python train.py --n_layer=15 --d_model=128 --n_head=2 --n_kv_head=1 --head_dim=64 --d_mlp=512 --vocab_size=9894 --activation="gelu" --norm="layernorm" --norm_place="pre" --norm_eps=1e-06 --positions="rope" --rope_base=10000.0 --rope_fraction=1.0 --qk_norm=false --attn_scale=0.125 --bias="none" --tie_embeddings=false --parallel_block=true --init="normal" --init_std_qkv=0.0414 --init_std_o=0.00755 --init_std_up=0.0414 --init_std_down=0.00378 --optimizer="soap_variant" --lr=0.0039 --beta1=0.95 --beta2=0.95 --weight_decay=0.0 --lr_head=0.00874 --grad_clip=1.0 --warmup_steps=200 --schedule="wsd" --decay_fraction=0.755 --decay_shape="linear" --final_lr_fraction=0.0 --batch_tokens=32768 --seq_len=1024 --doc_mask=true --train_tokens=210900000 --steps=6437 --dataset="wikipedia_en"
Each number is 500 + 25 x the weight over its row's rms, rounded and kept within 0 to 999. Layers, rows and columns count from 0. Numbers have three digits each. The size before them is the row's rms in percent of the matrix's.

# layer 2 attention key, 64x128, rms 0.151, rows 0-42, columns 0-63
088:556500518502516515449520485490537482506496493482479455464517461477504510536510485487541495494535556461455553463495495525469480510518506527507534494511494510539519537529459524491512481501506529
100:494475473534526515429536568482523519523492460513474478461513486514540482498500456480495505531529493488444496489515491480491534482489489503520518519516525487482506515520470525501461522560529496
070:490487493526507469510486522497487505465517521536503524547499474464510504528490476518484496450466465535544503486469489516480523506544436520530514508514505527454505515490503459545494452495503526
084:534482479518511506426511480490549488557486510456455458504466496478503524489476478541513479532493521478480493485523528524471463490441524510505504490504463560502488507478458497518527484511535485
092:513504508520483479495463448500473498511514513502499512493515495490495495530506474499511465451451514496489490488480488556544475543506499510512490525499503492462493490542515489484516448462502468
087:496465495504514490512509481476542468514494532472495473483502496497520514481558525536499501508479500493517537513495508540508452539472549495504538468443486515537547523472459527472512462532493501
089:475476479497503508443486462506496500466557527475504502531512497480500488517461505488506506471447471482528514530483471489482493514516509524473486515495477520489489497526447444510499476484537505
097:484474509481518464528502464487499477457526539570533529517559522491497489530544509508542542473500474517541494515495537500492485528505469482467533510468460474487501502512510514493512472489509468
077:539518516503520504525469442485490474477459505545546522514561508460452508455537538511518546499485438516525522466468491495491512472490501508511504460498507517512473514505518518527517516493454494
083:504476508487465485516483495563512529524524447521498464548524468493515556485493477495456553500470462492512475507490463486537487459535504561567513504485523526505504492519525536521513499528502482
086:472522495464512523441496510534472508512474502516521467467452504535476503517488500496512495486509474519486462516454508501507500538478488467547528500467475563523483513494486507485507500518511464
095:553507479480533470528429474505510473472558519548538494530498499482496511484457468469484522507503507496505507503533525483495514508501519457512501480484504500526518522502514482493525493513509510
089:483476532497529495519494506519553504514492487459482443541506494511448507514522484530489492509483550432493523508462541520477468507483481509451554512498513483537458510497475490537520525536501499
095:484508492472512520518544531514508496495477525518524488496533488534530449493449536492516472525530513511472542497514483483510522523438480492505509481511447504507487538495493545437482533484500495
098:485546509506531517474522512514498491502508504477481487481453489514464491497521522491473499514434531495416458455499486505512496499515508560480531472517528491484500476475537488525504480481516514
096:500461469499488493542530508536483471493524504518497498477540499490494548484513554537529499523480468503519550498527508536504521552517482492505485518494514489531467519463482489505542511542482487
108:483469493505540507480520487518519501512521499494507472494544472526508516479454507496494510550513555501520542512470462468467476480499506509521477540528453487502511492534480501475534535500475461
087:561494492492509471519550499462507516470459476500503522481483483503511469499516521481515522533474522521501512471494518538517534499516488508505513477509487487502457489517452464541547528521486457
106:516518497566502520495499474523484521510478525489485542510464504505449501466520521520508498516468439507488481511505534500480518510479550509461522481525521484527517498542517481476519471527492492
098:506487523510490511523485496506443508514503530492523514519449495469505477484495504472514497491513487518527477487514511524453465526575501528472515507489489535523511505495501509505493467481507507
121:489486517507512502484491497504489507514521497463501498469487488460513496522514509516509532502463528496482526471515510519518517503526507490547533486502546487505468495479494489535538470497555503
102:503472507512438476545479483548470485543520527503520476472493473561451490513513522525497487482520521483473545461483446512511503495476492482509486492479523456500507505529495490555498490516546532
131:512504524502496485480470483541474479537504490500489515485470516497476461495488513510508530498477477520517510493502530505528510558531486509480493487503528441464493478489482508481519476486510545
112:515457491507487480520534493494541515482504509496438485477496437508534497498513516523478482539508509471486504484523515479456534488491476475490504498467484543497501514512476478478493512513487487
098:487490548484428514570530515475538501455514509461481489522485532522510535495479500486482490445501526547511485482478532540482504495482469500466516495502450493484468534500485497487492463512468531
124:509513514504490483496492445471533501526502494488482532534458510523493440485531494471528528487512513545498481544497542509434500474485526487472504501493519446462539514509503513498513488506532507
099:494482476451495474519522544487463462502508518460524524492473486482502511481469441518512473486500504456512503516542497490502492503529496488529537499471527520507503534478535500494508477515493506
119:451510555501531472495483485486441468487502506515512499513502519511522512477510500486466491460495488513487475507496521454467485510528516465518526478506483504560444476474538479533488497505537491
110:517545505481525490496520487521491474530495479549516501479557493464516555507513466484545471514505523486496473472533470541491531498554483532484509481484480496538542507494438537471494507541486467
117:493509488484500546550501494468507509477495536503540540511469482480488507465490505535506491493565494522508525488545471520502550514532460452502490458476470466515503494461548491519506518500527472
108:502493522486517502534490526491502485527456511550509470502507482510588514497508516520431516495506506505479475492492515480485547476517523507498466542431499520477497514504511493507493513510457475
106:502516493490478481493475532540453488468503511457516532503499487488488473483526493487522486458483536490523458521466503540476535474485512496501493481498507471498505467508513515483532507464527535
114:518516482475546492470485485500526506548522439536476470479512478468533512566458465484510498526499485489478500454529488521500487510504479534528509507488508496501535518534457518505515469509475493
091:535508530526510465546496461500492481437514502517543505482529501500456494540508519508487502483486524511522516505540523518538479536465465479469521490450477499522505522481474506467542505485452514
085:475508526476463497484492537511483504490483518451502501523466527535515507447508513508464523527482501517558464494480506513512483451483495484464497496517489504437500497441522440462506518498528511
089:523499474475479490489524492503537517518503477497467450467517490455516495506467484485500456533497532490457507479543507492472485536501506506568494467497556526545506488535484500456525475502487486
078:502535515507518541538513497479500517497509483493506501505495460493497467499482496525511445487544522535475552500460464467525479484475479514485517480452473501540496526507449526527488500509505488
091:488488534508504497549494499554505510540506498561543504508458551512490461501534518463467500473503460500532474530498497494521479463498460498480527471522520501515494498478503525516511459517508513
098:515512523504474484494488470556498479506484529477493508544480492488492433471510525462500501519492515537523499468471559449491488486496533480513461529494484501520506493520512513493491509491511486
083:534463482473474508495544527476500518532469512521495511453468515489479492481484522504500510517488489486480535452482494539485502507478528546499468550518505487469500536472506515499500530493489455
098:527456488479457497540563468489480496494486489493476520510529513517493544519487504525508521498477528483483549495499485483470490532450473521535493519526505512510501545522487506498493548492523500
087:534488510505495490508496567507500516494516529503498500497493532506483455532516515483502498510464496491490508507482477532504466554481468479416486534506487476493492532491533520487504477538514550
092:522484491498511532543532469506503526440466483504516469500520519487539465539484494464509475516505487539520561501489471533540536463536465484527528515519492527506515477517445479502525542503502517